config.yaml
num_hidden_layers: 12
hidden_size: 256
num_attention_heads: 4
num_key_value_heads: 4
head_dim: 64
intermediate_size: 1024
vocab_size: 8192
hidden_act: "tanh_gelu"
norm: "layernorm"
norm_place: "pre"
norm_eps: 1e-06
positions: "rope"
rope_theta: 10000.0
rope_fraction: 1.0
qk_norm: false
attn_scale: 0.125
bias: "all"
tie_word_embeddings: true
parallel_block: false
extras: ["capped logits"]
init: "normal"
init_std_qkv: 0.0429
init_std_o: 0.0
init_std_up: 0.0429
init_std_down: 0.0
optimizer: "adam_variant"
learning_rate: 0.00114
beta1: 0.9
weight_decay: 0.087
lr_head: 0.00622
max_grad_norm: 1.0
warmup_steps: 388
schedule: "wsd"
decay_fraction: 1.0
decay_shape: "cos"
final_lr_fraction: 0.0
batch_tokens: [32768, 65536]
max_seq_len: 512
doc_mask: true
train_tokens: 518500000
max_steps: 11307
dataset: "wikipedia_en"
Each number is 50 + 10 x the weight over its row's rms, rounded and kept within 0 to 99. Layers, rows and columns count from 0. The size before them is the row's rms in percent of the matrix's.

# v: layer 3 attention value, 256x256, rms 0.0504, rows 202-228, columns 128-255
# o: layer 3 attention output (transposed), 256x256, rms 0.0396, rows 202-228, columns 128-255
v202 096:42 41 59 41 59 42 58 68 52 59 56 53 53 54 55 63 46 65 31 51 62 48 52 73 40 64 46 37 42 23 49 45 62 60 58 45 40 44 62 51 49 56 56 39 54 53 35 56 65 30 67 44 42 44 45 52 27 29 43 64 36 56 40 44 38 34 42 42 37 58 50 59 62 42 57 55 58 58 50 57 60 31 25 48 63 64 36 64 27 52 58 47 54 48 39 44 41 43 55 48 41 56 55 62 50 38 52 45 34 47 49 53 54 53 45 38 42 71 49 58 51 37 53 47 55 59 56 38
o202 096:45 60 49 69 39 63 46 62 55 54 52 54 50 51 58 42 51 45 60 56 47 54 70 61 69 44 48 55 66 69 40 42 36 46 56 46 60 64 51 49 65 54 65 64 47 49 44 49 48 62 46 42 42 51 60 51 56 52 55 32 45 49 65 34 45 64 45 36 58 47 56 56 37 54 45 54 42 57 58 53 42 49 52 29 35 50 60 45 67 22 43 40 46 46 59 47 45 51 45 63 52 34 51 52 50 52 51 53 62 65 55 56 39 53 54 45 62 42 64 50 45 39 50 30 37 31 65 58
v203 101:62 51 65 48 58 56 47 44 43 55 51 55 51 31 51 57 53 53 52 54 29 57 59 53 29 45 50 50 54 42 53 48 67 58 66 25 43 43 47 61 49 51 48 67 52 54 52 42 66 46 33 48 70 49 46 52 54 41 47 27 49 56 34 60 43 58 59 42 37 53 68 52 30 54 51 55 39 58 39 43 44 54 60 54 33 40 66 43 35 48 53 52 59 57 45 43 51 52 43 43 35 39 62 49 58 65 43 48 55 32 36 63 53 50 47 34 46 53 55 51 49 43 56 37 46 40 50 70
o203 106:33 44 57 42 50 57 35 75 51 70 52 52 38 72 63 43 47 55 46 33 57 46 43 61 56 56 33 42 59 65 48 44 47 55 49 78 59 55 55 48 43 58 40 40 40 47 30 49 40 39 49 45 33 46 50 58 46 46 61 51 50 57 60 45 58 41 44 47 31 47 43 44 62 68 62 62 56 39 62 40 59 25 37 44 55 40 38 66 69 38 46 47 39 43 48 61 42 56 55 66 57 58 49 46 39 51 46 46 43 66 51 35 47 58 52 53 56 32 43 48 44 41 64 58 49 66 58 35
v204 098:48 45 43 58 44 46 54 56 59 51 50 66 45 61 45 55 55 29 46 65 60 59 45 53 51 24 59 53 48 63 46 54 60 58 56 48 64 45 63 42 65 47 69 46 46 44 40 33 54 43 32 59 35 61 50 40 36 55 67 60 52 38 38 36 44 43 48 53 37 37 43 40 44 53 62 57 56 50 65 52 43 36 35 68 56 52 51 67 42 55 57 60 61 51 41 48 40 53 72 56 50 56 52 49 48 45 40 31 68 47 65 41 52 49 38 61 48 48 42 51 57 43 53 44 66 67 45 55
o204 099:41 40 57 45 51 38 73 43 49 54 48 66 69 49 44 59 50 59 56 34 43 58 50 50 45 58 44 43 63 35 45 64 48 33 47 48 52 51 45 57 46 59 44 55 45 41 51 56 50 63 64 40 61 43 56 63 59 31 37 41 59 55 77 53 49 56 68 51 61 58 60 59 39 45 55 49 63 52 34 63 57 65 51 34 51 63 38 38 52 37 48 44 62 43 44 49 39 47 41 36 45 47 38 54 41 63 66 59 43 46 63 58 45 73 50 17 37 55 53 36 30 56 46 51 35 18 58 56
v205 105:44 65 45 62 42 34 45 47 51 60 53 60 55 78 49 49 46 43 69 54 67 53 54 47 63 56 43 44 43 45 60 70 37 51 57 62 31 41 41 52 44 49 49 51 44 58 56 47 53 46 44 55 58 60 66 37 54 51 71 34 28 54 41 64 44 55 59 50 43 60 52 54 47 45 57 33 64 54 47 57 56 39 51 51 29 53 63 60 59 35 51 54 46 67 40 62 57 62 57 59 64 45 49 62 20 41 31 51 39 56 44 59 61 57 25 52 53 66 66 47 52 45 60 50 57 49 58 44
o205 103:59 47 52 45 53 49 56 49 47 48 40 40 33 35 52 65 61 50 43 65 30 48 64 56 32 45 51 37 57 54 40 42 49 61 58 44 65 49 59 52 44 46 44 60 58 55 47 57 40 41 52 40 18 32 34 77 38 45 50 49 57 50 49 57 64 32 32 67 39 42 26 37 46 57 61 59 43 48 51 61 48 59 70 63 50 47 50 43 40 64 43 46 36 47 68 31 41 44 48 45 49 60 50 54 47 58 70 38 45 52 54 34 47 48 66 40 53 54 53 60 38 53 52 50 45 41 36 61
v206 105:49 58 34 37 56 57 59 54 48 59 42 61 54 34 34 38 33 70 53 59 70 46 59 41 44 52 44 46 54 70 52 65 68 43 62 55 43 51 59 35 44 50 47 44 52 46 51 61 37 39 32 60 46 52 48 46 57 49 61 40 60 44 42 68 64 47 48 46 52 56 51 54 36 48 59 61 52 56 44 42 39 31 43 51 68 46 58 44 48 43 41 52 50 52 58 49 35 64 41 70 47 51 75 52 54 57 30 37 62 45 49 60 59 53 46 54 35 53 61 24 46 66 55 48 51 68 63 79
o206 106:43 44 67 53 51 47 38 60 37 37 38 47 45 59 52 80 60 45 41 34 55 55 51 55 48 48 34 34 57 47 45 48 42 53 50 48 52 41 46 62 59 56 52 38 52 63 43 50 64 63 64 46 54 42 46 47 42 39 47 55 49 60 64 28 38 61 55 51 47 51 46 47 63 31 35 54 51 52 42 37 67 61 45 43 48 51 47 63 56 50 58 52 46 40 45 44 56 42 78 24 46 59 41 56 36 61 73 57 51 52 59 25 55 61 46 58 50 50 56 51 53 34 46 64 46 38 36 40
v207 108:70 47 45 48 51 56 49 59 76 45 60 51 65 78 49 44 62 54 71 53 55 36 54 36 40 56 55 43 46 52 36 43 51 39 34 56 37 61 47 40 66 52 38 50 41 47 50 30 54 56 49 53 57 62 46 48 56 48 53 46 43 51 39 40 39 33 44 48 50 33 44 59 32 45 61 68 41 63 52 59 58 34 28 56 36 46 27 49 57 49 59 50 36 40 62 33 31 56 52 52 38 41 56 35 58 54 41 59 52 55 50 38 54 46 41 57 42 53 75 41 60 47 51 27 58 65 66 39
o207 114:35 51 56 49 80 52 50 50 28 54 54 54 41 39 37 47 35 51 39 56 51 63 39 60 72 34 36 51 64 36 45 58 43 58 51 50 61 55 39 57 47 50 31 49 55 63 55 47 40 40 62 48 46 59 58 54 51 52 63 45 55 55 47 64 49 54 50 49 61 48 65 57 56 40 43 32 38 45 53 58 52 50 70 48 69 56 71 49 44 52 40 43 45 45 37 63 60 39 50 50 51 56 52 43 28 47 45 57 59 38 43 47 67 49 48 52 61 51 43 66 37 63 55 56 39 49 51 38
v208 104:44 44 50 50 39 61 45 37 59 51 39 58 60 64 46 49 58 71 51 49 52 54 39 60 52 61 59 41 65 57 49 54 37 60 43 61 58 50 50 59 38 57 63 48 53 39 48 52 66 42 48 37 52 57 46 51 51 48 56 65 43 46 58 61 45 38 49 46 44 47 47 46 45 51 38 32 52 44 40 53 51 55 48 58 65 74 53 69 56 49 54 54 56 48 45 86 62 60 41 41 59 41 46 49 46 44 49 45 52 61 51 45 43 49 48 45 52 38 53 37 56 51 53 27 79 37 50 25
o208 109:64 67 63 48 56 32 49 46 42 57 43 44 38 57 37 49 40 54 50 55 64 58 55 27 41 37 39 55 41 60 50 45 52 58 58 36 52 45 57 46 63 41 60 57 35 34 51 53 50 66 60 55 45 45 51 57 43 53 59 59 40 69 50 54 43 61 36 40 55 50 52 43 54 47 62 66 26 64 56 31 49 36 61 47 44 40 48 54 30 49 42 40 44 45 47 40 42 49 46 48 43 41 61 49 61 60 52 49 33 59 64 78 43 48 56 54 46 35 41 62 50 56 51 50 50 63 60 57
v209 098:33 51 42 44 38 37 52 53 64 50 47 49 42 40 50 48 51 32 52 52 52 48 64 50 47 16 57 54 52 53 28 55 47 61 59 40 62 68 62 45 40 58 52 44 46 38 61 57 48 60 24 56 51 61 60 46 24 66 53 50 39 43 55 70 47 46 66 57 41 61 44 52 53 49 49 68 39 49 51 32 38 67 46 56 59 39 45 57 52 52 43 51 47 55 54 31 44 25 59 57 44 71 46 45 41 47 40 57 41 33 54 49 63 56 79 40 44 64 68 61 50 45 49 54 39 62 54 52
o209 089:53 39 41 64 41 54 62 50 42 41 47 44 60 45 52 44 58 68 42 50 57 40 49 48 50 73 40 52 53 41 45 44 62 38 51 63 54 23 51 51 50 52 55 56 59 63 43 54 66 64 63 55 53 69 64 63 72 51 46 58 54 59 50 38 50 36 57 31 64 44 45 54 32 48 26 44 52 52 60 50 66 44 44 44 42 48 37 43 52 42 42 54 47 48 59 65 40 70 55 53 47 54 47 49 57 49 63 46 55 56 34 43 30 44 49 34 49 41 48 47 42 70 56 57 50 39 40 57
v210 100:51 44 59 43 59 39 63 45 69 54 44 36 48 46 45 36 46 48 43 60 38 49 47 48 51 54 53 66 51 37 49 48 47 40 46 67 45 46 50 47 69 48 36 44 42 52 38 47 62 74 52 52 37 54 41 50 53 56 48 63 76 66 42 51 53 62 59 33 62 41 41 42 52 63 54 53 42 31 47 67 52 60 74 60 62 40 62 49 47 53 46 48 53 60 58 53 37 25 45 48 51 53 44 47 37 55 74 60 68 43 33 52 44 48 75 50 47 52 55 53 74 48 47 39 58 48 40 52
o210 102:56 47 34 48 44 55 42 62 33 46 46 58 60 44 58 53 48 63 52 30 68 49 43 45 44 41 50 63 39 60 51 51 49 46 47 37 49 61 33 50 40 49 45 48 55 60 68 64 34 32 62 57 66 45 44 54 43 52 64 46 34 31 37 51 45 57 49 67 60 57 52 65 56 37 38 58 63 61 54 47 46 52 27 45 48 53 46 43 55 55 50 56 63 39 46 47 66 75 49 54 48 37 69 39 55 49 46 45 57 59 53 44 61 62 54 46 51 37 55 39 42 58 52 53 59 37 59 51
v211 103:50 49 32 51 57 65 46 53 40 36 46 41 50 70 48 47 43 42 65 47 37 23 57 28 41 40 64 57 47 26 57 50 34 57 35 58 59 58 46 45 44 47 60 38 48 50 43 63 53 34 61 52 37 45 30 55 40 44 64 31 39 50 40 56 66 26 58 60 66 50 45 46 43 49 51 48 57 33 35 51 53 60 49 54 59 46 17 57 55 42 65 56 54 34 54 56 50 52 52 52 28 48 54 43 60 67 47 35 47 44 41 42 64 58 30 44 50 54 51 35 51 44 52 55 64 52 59 41
o211 102:54 47 50 55 50 48 50 53 44 66 58 63 54 35 48 42 51 51 41 51 59 68 44 47 46 27 38 40 43 51 51 65 54 48 56 49 50 43 46 48 69 47 46 51 51 59 47 38 45 63 53 47 46 53 68 47 41 43 53 53 53 52 52 61 36 76 38 43 51 48 60 59 45 39 37 29 41 69 64 54 59 51 60 65 51 61 69 49 57 66 33 67 43 68 46 41 56 63 49 33 66 42 44 42 39 35 57 72 61 61 48 47 51 28 65 66 42 61 45 54 51 61 45 47 41 45 51 49
v212 097:47 49 36 36 57 54 49 40 70 59 55 58 48 63 41 29 46 67 70 62 73 36 62 52 57 56 35 49 35 43 54 54 61 56 55 44 47 72 64 44 66 45 37 45 60 44 44 42 60 53 47 30 73 65 43 50 47 36 57 52 43 56 54 47 54 52 45 42 41 50 68 47 51 52 44 46 50 50 52 58 43 59 27 55 50 41 59 41 48 36 62 42 45 48 45 32 52 62 47 48 51 41 40 56 44 51 45 52 43 62 46 51 47 53 38 53 39 72 59 67 39 58 58 34 48 63 57 51
o212 094:54 44 69 48 59 56 25 55 26 58 50 48 50 55 42 80 57 37 48 51 49 71 55 42 57 38 53 39 73 47 52 41 58 38 51 51 47 27 52 37 48 48 64 59 47 65 66 55 52 53 37 44 35 45 49 53 53 53 51 47 62 44 50 56 43 52 38 47 51 51 41 52 48 43 41 48 42 57 38 56 31 41 74 55 45 52 43 61 35 58 51 50 52 63 42 65 57 56 56 53 55 36 37 45 41 31 50 39 56 51 47 36 53 52 63 38 54 51 55 48 52 57 48 50 50 53 65 45
v213 105:56 45 41 60 34 47 41 48 63 63 41 47 63 40 61 50 56 51 64 56 48 40 39 55 44 53 37 47 66 38 55 45 38 43 39 34 57 64 46 32 47 72 31 41 41 56 40 36 45 47 58 60 60 43 49 53 67 59 58 40 60 44 35 49 54 45 52 42 45 62 44 55 58 45 53 60 54 57 54 60 46 44 58 66 48 47 48 61 44 31 27 46 41 59 53 40 52 59 41 54 50 41 57 59 52 43 54 70 61 43 43 45 62 53 59 40 60 38 54 46 51 65 52 65 38 59 48 27
o213 110:39 81 62 33 52 50 51 57 52 40 37 41 49 54 47 50 34 45 53 51 51 30 50 63 62 54 48 46 48 42 50 48 53 41 49 61 63 51 37 39 65 37 41 68 50 59 60 48 42 55 49 43 32 45 51 47 42 63 63 62 48 62 53 43 59 52 38 43 67 59 38 39 51 46 51 39 38 49 52 34 61 28 57 31 64 55 54 52 50 75 58 60 56 26 63 56 63 49 42 59 38 75 41 46 52 59 31 48 58 50 33 44 68 35 33 75 55 61 63 56 47 32 50 43 49 43 53 48
v214 098:54 61 51 67 44 63 61 42 39 55 51 62 50 39 50 39 42 68 46 66 57 50 52 57 60 63 56 46 55 51 48 37 53 57 52 57 38 32 58 46 68 37 41 59 50 36 67 43 43 26 59 56 51 48 54 40 44 35 43 49 33 55 45 35 59 48 49 68 45 63 83 70 45 44 52 49 43 44 60 26 67 39 50 54 37 41 60 48 39 42 42 44 46 60 60 50 61 61 44 53 55 54 45 30 51 25 52 46 50 53 56 64 60 64 54 41 32 67 49 47 59 51 70 32 49 50 53 53
o214 095:34 56 75 31 55 61 56 57 59 65 30 43 41 54 55 59 50 35 48 48 31 49 62 58 53 58 52 44 46 53 50 65 43 31 58 38 58 46 54 42 51 46 57 42 53 61 40 67 59 53 43 32 39 42 16 60 55 50 58 35 56 52 60 56 51 48 53 45 35 50 24 37 67 51 60 63 61 51 52 67 43 47 50 47 59 51 52 53 61 52 47 56 42 46 45 59 37 42 46 54 58 56 40 53 51 64 39 53 36 54 53 42 40 55 45 31 69 51 47 59 42 21 46 75 56 51 42 48
v215 107:54 59 54 42 56 47 50 44 46 59 62 52 31 38 58 53 42 41 65 48 52 30 42 43 37 46 38 61 49 65 50 44 38 51 50 45 76 55 50 53 52 47 63 47 44 56 55 59 46 35 55 36 69 44 46 55 63 46 45 38 65 56 46 51 60 49 59 64 62 37 62 59 51 49 35 56 52 60 57 40 42 84 65 59 52 71 37 65 56 36 55 57 52 57 49 66 56 38 57 36 43 39 62 24 48 44 46 49 48 59 46 36 46 42 52 37 52 59 40 58 54 41 48 30 47 40 42 34
o215 112:47 44 66 51 45 60 49 45 63 55 39 42 50 63 36 49 63 48 40 42 55 49 41 31 60 35 56 47 28 52 54 44 55 50 54 49 41 39 50 34 52 50 36 63 63 47 48 30 39 57 41 58 22 31 39 51 52 54 44 60 29 41 57 50 37 73 55 48 39 47 37 45 70 53 65 38 54 44 45 35 44 28 50 39 67 29 52 53 48 50 43 59 50 58 45 52 39 56 44 59 47 61 39 64 39 50 41 51 60 64 47 57 57 62 40 38 56 36 56 39 50 41 46 52 54 76 60 70
v216 103:65 40 49 45 30 59 53 62 42 65 43 44 61 46 45 56 48 53 68 43 38 42 37 44 56 61 59 46 55 58 46 42 43 37 48 42 59 65 59 54 50 50 31 38 48 30 56 59 49 44 46 52 61 51 68 46 49 48 39 57 21 44 29 38 53 61 43 42 49 54 46 47 62 51 43 56 40 61 48 68 54 57 55 56 54 39 48 49 44 67 51 51 51 57 42 56 53 60 34 46 41 56 37 47 52 50 42 51 47 56 46 59 36 51 52 59 50 64 65 50 54 45 54 57 43 43 47 36
o216 107:31 80 56 51 51 53 36 47 59 53 48 42 46 55 46 53 50 64 48 54 56 56 53 62 62 40 46 56 59 53 54 58 38 43 48 66 63 50 51 53 53 51 50 60 39 68 47 52 47 56 57 49 25 68 49 44 46 50 60 47 61 74 46 61 49 51 45 33 40 54 50 37 48 59 59 26 38 50 69 49 48 46 51 58 50 49 56 50 50 40 48 35 39 57 31 47 56 55 35 66 60 43 50 48 55 52 43 43 47 43 50 50 68 48 52 57 39 37 46 62 54 48 54 34 46 60 48 51
v217 104:40 51 53 54 52 53 51 48 35 40 42 50 55 48 48 63 45 60 62 48 74 46 52 57 51 47 57 54 37 39 62 59 40 48 58 44 30 50 45 52 35 61 56 41 53 50 52 50 58 39 46 53 51 49 36 53 62 52 36 37 39 50 49 50 59 52 63 51 40 44 49 44 48 48 40 41 47 52 44 55 61 45 49 47 38 65 45 68 46 49 55 45 46 60 45 65 73 52 54 31 55 35 57 56 45 25 43 40 57 42 55 41 33 54 41 48 53 48 34 46 44 54 45 31 59 75 57 30
o217 109:67 59 68 41 61 41 39 47 58 61 52 49 23 63 49 64 58 46 51 60 57 51 47 53 45 43 40 44 41 76 36 35 60 70 48 54 62 60 42 47 66 56 58 62 44 41 40 45 51 68 39 47 39 33 46 53 32 50 43 69 46 62 44 53 46 48 27 53 45 51 43 47 51 54 57 57 46 51 36 49 36 53 51 52 48 40 62 54 48 48 51 52 47 52 56 42 42 50 49 58 48 59 46 58 37 60 56 34 45 66 65 55 48 35 52 59 47 41 50 55 48 30 53 55 45 58 53 63
v218 103:40 32 58 58 66 63 51 56 45 35 39 50 57 51 55 63 52 54 63 54 48 30 40 51 55 43 61 55 43 48 52 56 37 45 64 39 34 51 44 59 34 35 56 40 49 53 57 53 47 61 48 44 49 64 46 50 46 32 39 54 57 55 65 58 65 32 52 38 46 77 67 48 33 53 44 48 45 48 48 43 43 73 61 66 59 45 45 58 60 46 42 42 70 33 49 65 53 48 37 48 43 40 59 47 48 40 50 48 67 59 53 60 30 59 38 39 56 43 55 41 51 53 55 47 44 51 52 48
o218 103:36 61 43 50 60 37 51 41 43 59 57 48 48 54 37 49 37 40 33 42 61 75 60 39 44 44 54 57 52 47 57 31 65 51 47 51 41 45 56 35 46 47 38 58 71 45 33 48 60 54 45 64 59 33 43 47 39 49 64 56 48 54 40 41 46 56 37 62 52 52 48 50 65 48 48 41 40 44 47 36 44 48 61 39 41 47 42 50 61 45 60 44 39 52 45 57 47 60 84 46 57 65 39 66 58 62 61 62 29 63 65 52 55 59 46 71 42 64 41 60 43 61 32 59 60 56 33 58
v219 109:42 49 58 44 35 45 50 54 62 54 49 39 48 35 46 43 50 36 62 52 38 44 53 62 44 34 62 48 44 60 45 45 43 45 48 62 41 59 50 47 51 48 55 39 61 44 50 59 40 68 49 45 40 47 63 51 51 51 47 64 51 43 66 59 55 48 36 45 52 42 39 50 62 51 49 54 46 48 47 51 59 64 18 40 63 37 78 45 64 55 26 39 44 25 46 41 41 48 62 74 56 45 40 62 35 57 73 68 54 65 62 55 35 48 47 52 41 43 29 39 51 43 46 61 61 58 35 65
o219 110:62 44 24 56 50 48 61 36 43 27 59 48 53 37 34 55 50 60 49 54 45 65 54 50 50 66 60 49 52 37 59 54 31 47 51 33 49 38 48 64 45 40 48 49 54 46 48 57 63 51 57 55 66 54 43 49 50 51 49 35 59 52 25 41 62 33 49 57 53 63 61 52 49 42 45 49 60 45 48 55 49 67 64 53 38 54 32 49 42 49 68 43 50 56 45 52 57 47 57 20 61 37 51 51 79 62 38 44 41 39 48 52 45 61 40 42 48 73 50 64 53 58 48 50 51 37 50 43
v220 100:60 48 40 40 22 57 31 57 52 46 49 71 53 41 66 47 53 46 53 55 49 41 61 52 35 57 32 53 50 43 32 54 57 52 39 27 38 63 44 30 53 56 34 51 51 55 43 55 54 44 60 33 45 43 35 54 49 65 60 48 55 58 52 56 60 37 49 37 38 32 65 49 58 53 59 37 61 59 43 56 44 53 47 43 47 51 52 45 36 25 43 47 48 39 54 51 45 61 60 59 58 42 77 53 48 39 55 51 68 57 50 36 42 56 51 61 50 53 44 39 30 57 51 47 54 64 68 72
o220 094:44 37 68 48 62 41 63 50 47 45 39 46 39 58 39 68 43 40 53 51 59 48 41 51 52 54 58 42 48 59 54 42 44 62 57 62 60 38 41 51 62 52 39 55 58 43 41 40 59 51 34 58 66 34 42 53 32 54 42 49 58 46 55 39 69 58 51 53 64 70 52 54 49 30 52 50 43 43 37 43 64 57 59 46 52 50 36 44 62 73 59 47 50 44 61 47 57 46 62 30 30 68 36 61 34 75 51 53 55 44 46 31 62 62 26 52 43 55 63 56 38 30 47 65 44 53 51 47
v221 106:55 32 52 42 51 50 67 49 43 62 50 53 48 57 58 44 38 78 64 48 43 53 56 48 53 60 47 42 57 61 40 43 35 39 40 45 57 57 56 43 67 48 55 53 46 52 42 72 64 70 55 41 56 35 49 41 43 52 61 63 45 51 70 39 50 65 40 51 43 53 54 40 45 45 50 68 80 45 55 37 43 54 41 62 47 48 51 55 53 51 52 55 55 53 48 53 44 35 59 47 40 42 46 53 60 44 37 60 51 65 49 55 63 47 67 51 56 73 65 53 69 57 48 29 45 38 48 34
o221 106:35 61 58 63 41 53 47 42 60 39 28 49 49 36 42 42 44 36 56 44 50 52 36 53 42 47 46 52 53 57 71 54 40 30 54 45 46 36 34 45 47 38 32 53 59 55 54 31 42 53 52 50 28 62 42 58 50 45 48 31 59 44 41 47 58 59 64 39 58 59 43 56 57 35 47 68 48 69 55 38 50 53 64 32 54 49 47 47 60 45 48 57 52 30 46 43 69 63 49 55 56 49 51 55 50 53 38 42 79 40 37 34 36 61 46 37 44 43 49 31 22 47 56 72 46 59 63 52
v222 100:38 39 47 35 41 60 51 38 35 39 46 45 53 42 51 62 57 36 43 50 59 46 53 48 66 70 29 43 27 46 53 34 43 35 44 45 45 29 55 51 47 39 18 37 48 56 65 45 40 45 50 52 48 56 43 47 52 45 61 41 52 45 71 54 69 43 46 45 60 44 53 43 53 44 48 31 60 51 50 34 55 56 62 47 51 57 61 64 39 39 30 37 56 40 57 43 61 55 51 56 63 51 42 48 53 29 38 56 61 46 42 46 38 33 48 54 58 49 60 55 66 27 63 54 51 49 61 66
o222 106:47 58 40 55 52 47 49 48 52 55 34 56 33 55 56 48 51 49 55 73 56 53 42 37 57 47 68 59 37 50 44 41 45 58 51 56 59 55 55 46 57 59 55 65 52 50 29 54 57 45 52 42 43 21 48 52 51 51 53 59 41 42 44 42 49 47 43 61 45 56 32 53 45 40 45 56 44 48 52 53 37 38 62 44 46 48 43 37 58 67 68 35 44 51 60 52 38 58 48 61 44 55 53 65 56 67 59 65 39 47 50 39 54 64 40 62 68 46 55 47 32 41 31 38 58 41 49 45
v223 101:38 34 34 54 49 31 47 57 49 44 40 51 46 40 49 49 46 70 42 37 65 55 48 42 57 37 42 50 41 53 52 62 41 19 47 41 59 56 43 37 53 68 51 37 51 60 43 54 69 51 62 51 40 53 53 64 34 44 42 46 33 40 56 66 48 34 50 34 49 54 49 38 45 49 52 51 59 55 58 43 52 42 45 51 47 67 49 60 42 64 46 58 36 46 52 33 34 60 52 67 60 54 53 53 75 47 50 59 62 43 53 35 56 66 57 54 53 51 56 66 48 50 64 48 38 59 51 36
o223 111:60 87 49 34 54 46 46 42 49 47 59 44 66 55 65 56 51 53 60 74 51 23 50 57 69 53 45 39 58 31 49 37 54 57 40 43 46 48 53 55 63 38 45 67 32 36 59 25 39 57 36 41 52 50 37 47 63 63 45 53 59 58 52 41 57 46 47 50 60 51 36 58 54 37 33 55 41 48 45 43 52 27 59 30 48 63 56 48 47 55 48 34 56 34 55 49 63 49 48 47 46 46 40 57 53 51 37 53 61 59 44 64 56 42 44 49 54 57 59 56 56 53 36 47 63 39 54 43
v224 109:68 54 40 43 46 48 62 54 60 51 45 47 45 46 54 49 51 54 69 52 57 37 54 41 36 55 60 66 48 33 50 49 50 47 38 51 42 60 46 37 49 47 59 54 48 57 50 53 64 76 37 54 49 44 37 48 31 67 50 65 32 49 51 45 44 47 53 61 61 57 41 67 45 46 58 52 73 37 53 57 47 49 57 54 49 40 49 51 47 50 35 53 64 53 42 55 38 36 47 49 50 44 51 60 57 60 42 46 45 48 52 56 42 47 52 53 45 65 59 42 59 43 44 41 49 55 55 54
o224 104:27 43 47 54 42 51 43 59 59 52 47 53 54 41 40 66 44 39 42 39 54 59 40 58 73 53 55 52 43 51 58 53 59 31 54 61 69 57 39 53 50 51 24 50 53 43 45 51 47 34 69 55 49 62 53 50 56 46 60 37 68 64 39 54 45 61 50 26 55 47 59 43 55 55 37 43 36 43 46 51 45 71 50 54 54 55 43 39 66 64 51 47 41 62 43 44 62 63 65 57 53 44 50 37 26 56 51 41 64 38 50 37 39 49 55 57 44 47 34 48 39 56 44 58 46 49 54 42
v225 104:39 66 74 54 57 61 60 52 56 61 57 43 55 38 56 49 45 45 60 56 63 59 63 34 68 35 40 58 38 60 54 49 50 59 58 45 36 45 35 48 64 33 44 54 52 41 50 43 46 66 37 57 36 53 40 43 63 37 33 66 39 56 71 45 39 61 34 61 48 55 45 50 53 53 61 63 58 49 55 47 66 59 46 47 43 49 55 51 57 25 29 53 49 48 58 41 47 37 49 50 50 39 45 52 42 64 54 43 51 45 48 55 33 40 57 49 35 45 50 69 55 50 61 57 53 63 55 63
o225 108:45 27 44 65 33 49 55 43 41 47 48 48 48 46 40 63 59 46 50 37 48 67 37 68 38 58 69 55 64 48 39 44 63 43 46 54 53 37 61 68 30 52 72 30 64 49 46 64 65 34 44 40 63 60 47 62 57 47 51 40 60 34 43 39 55 39 53 38 52 34 61 46 36 62 38 52 52 40 38 60 31 69 45 46 39 49 42 57 48 48 64 34 56 56 44 60 59 45 62 52 63 40 63 41 54 53 54 29 46 49 61 40 39 70 45 38 43 59 39 47 45 57 40 70 48 46 47 47
v226 112:41 47 38 30 47 46 60 52 60 39 50 39 48 63 59 46 71 64 45 51 48 52 53 49 55 60 28 61 61 33 42 47 66 58 62 39 51 55 56 62 60 46 50 49 43 49 50 45 44 54 49 48 43 42 50 39 46 59 58 45 43 42 72 39 49 47 46 55 46 58 46 38 39 54 49 55 65 55 57 63 50 41 53 46 48 57 60 44 49 50 55 52 46 49 44 36 45 30 46 42 51 51 42 32 59 62 46 57 47 38 38 61 43 56 57 38 52 56 57 61 61 59 63 65 58 40 60 63
o226 117:50 40 52 63 46 63 48 49 42 53 50 57 66 35 55 44 57 30 64 65 54 41 46 43 46 39 53 36 59 56 61 44 48 41 40 63 50 46 54 41 54 56 50 54 55 54 56 42 45 32 55 45 51 52 60 44 56 50 44 51 64 33 47 58 66 50 59 53 67 40 43 59 52 48 38 41 42 53 65 67 46 53 56 54 46 45 41 45 54 47 37 30 47 47 58 51 56 63 48 61 41 45 55 52 46 34 42 55 67 48 37 28 57 31 33 57 53 58 54 50 51 57 44 40 39 52 42 36
v227 101:62 56 59 55 49 70 53 44 53 45 57 53 49 48 54 57 32 38 53 42 61 55 42 42 60 31 37 49 76 63 56 23 55 55 58 60 59 56 64 45 57 60 50 44 54 49 59 63 43 44 60 55 47 33 42 42 44 50 44 44 55 39 48 56 49 50 41 63 59 55 61 35 48 48 33 55 57 58 47 62 57 59 32 34 67 44 46 60 31 62 48 39 54 48 75 57 62 44 39 50 42 56 54 40 43 40 51 49 40 58 39 42 44 38 48 48 41 44 53 57 78 37 53 42 37 46 51 41
o227 098:31 40 46 50 43 48 58 47 58 57 37 53 59 55 44 43 48 51 49 45 45 53 47 36 33 42 67 39 40 49 56 81 40 44 44 41 53 45 54 57 59 45 70 45 56 51 44 57 57 54 58 40 44 36 47 63 71 52 62 51 40 32 78 32 44 50 64 49 39 42 25 54 60 40 64 42 68 60 55 52 33 59 61 46 60 70 57 48 53 58 61 59 50 53 42 41 25 57 44 56 66 54 43 61 60 56 51 51 63 42 40 31 46 63 52 51 71 61 60 42 36 27 41 60 63 46 47 55
v228 100:32 52 33 64 25 53 46 57 45 47 39 52 47 43 51 65 49 45 38 49 45 61 52 48 42 39 62 49 52 43 55 42 36 52 55 33 46 36 34 42 29 62 19 52 54 50 36 57 49 32 58 54 70 58 41 54 68 53 36 38 40 55 36 67 54 28 46 46 56 48 54 47 52 59 65 48 49 53 57 53 62 49 48 53 43 64 44 48 38 45 63 55 60 47 52 60 52 56 46 41 53 41 47 43 67 30 72 51 60 44 34 32 67 49 53 68 69 38 52 54 45 41 46 37 44 38 62 66
o228 100:55 68 57 41 60 37 48 62 65 62 50 52 56 49 70 44 39 69 59 59 54 38 58 63 66 51 36 67 44 53 38 43 52 60 41 60 60 67 57 57 60 36 45 43 43 51 37 39 41 52 34 50 33 52 46 46 43 65 56 61 53 57 64 48 47 60 36 42 50 58 53 42 39 51 49 43 50 46 52 43 50 30 49 41 43 54 58 68 60 52 47 33 50 49 57 57 62 37 45 72 43 52 57 50 55 63 58 66 34 71 47 73 55 59 54 55 34 53 42 60 45 52 65 38 44 51 53 52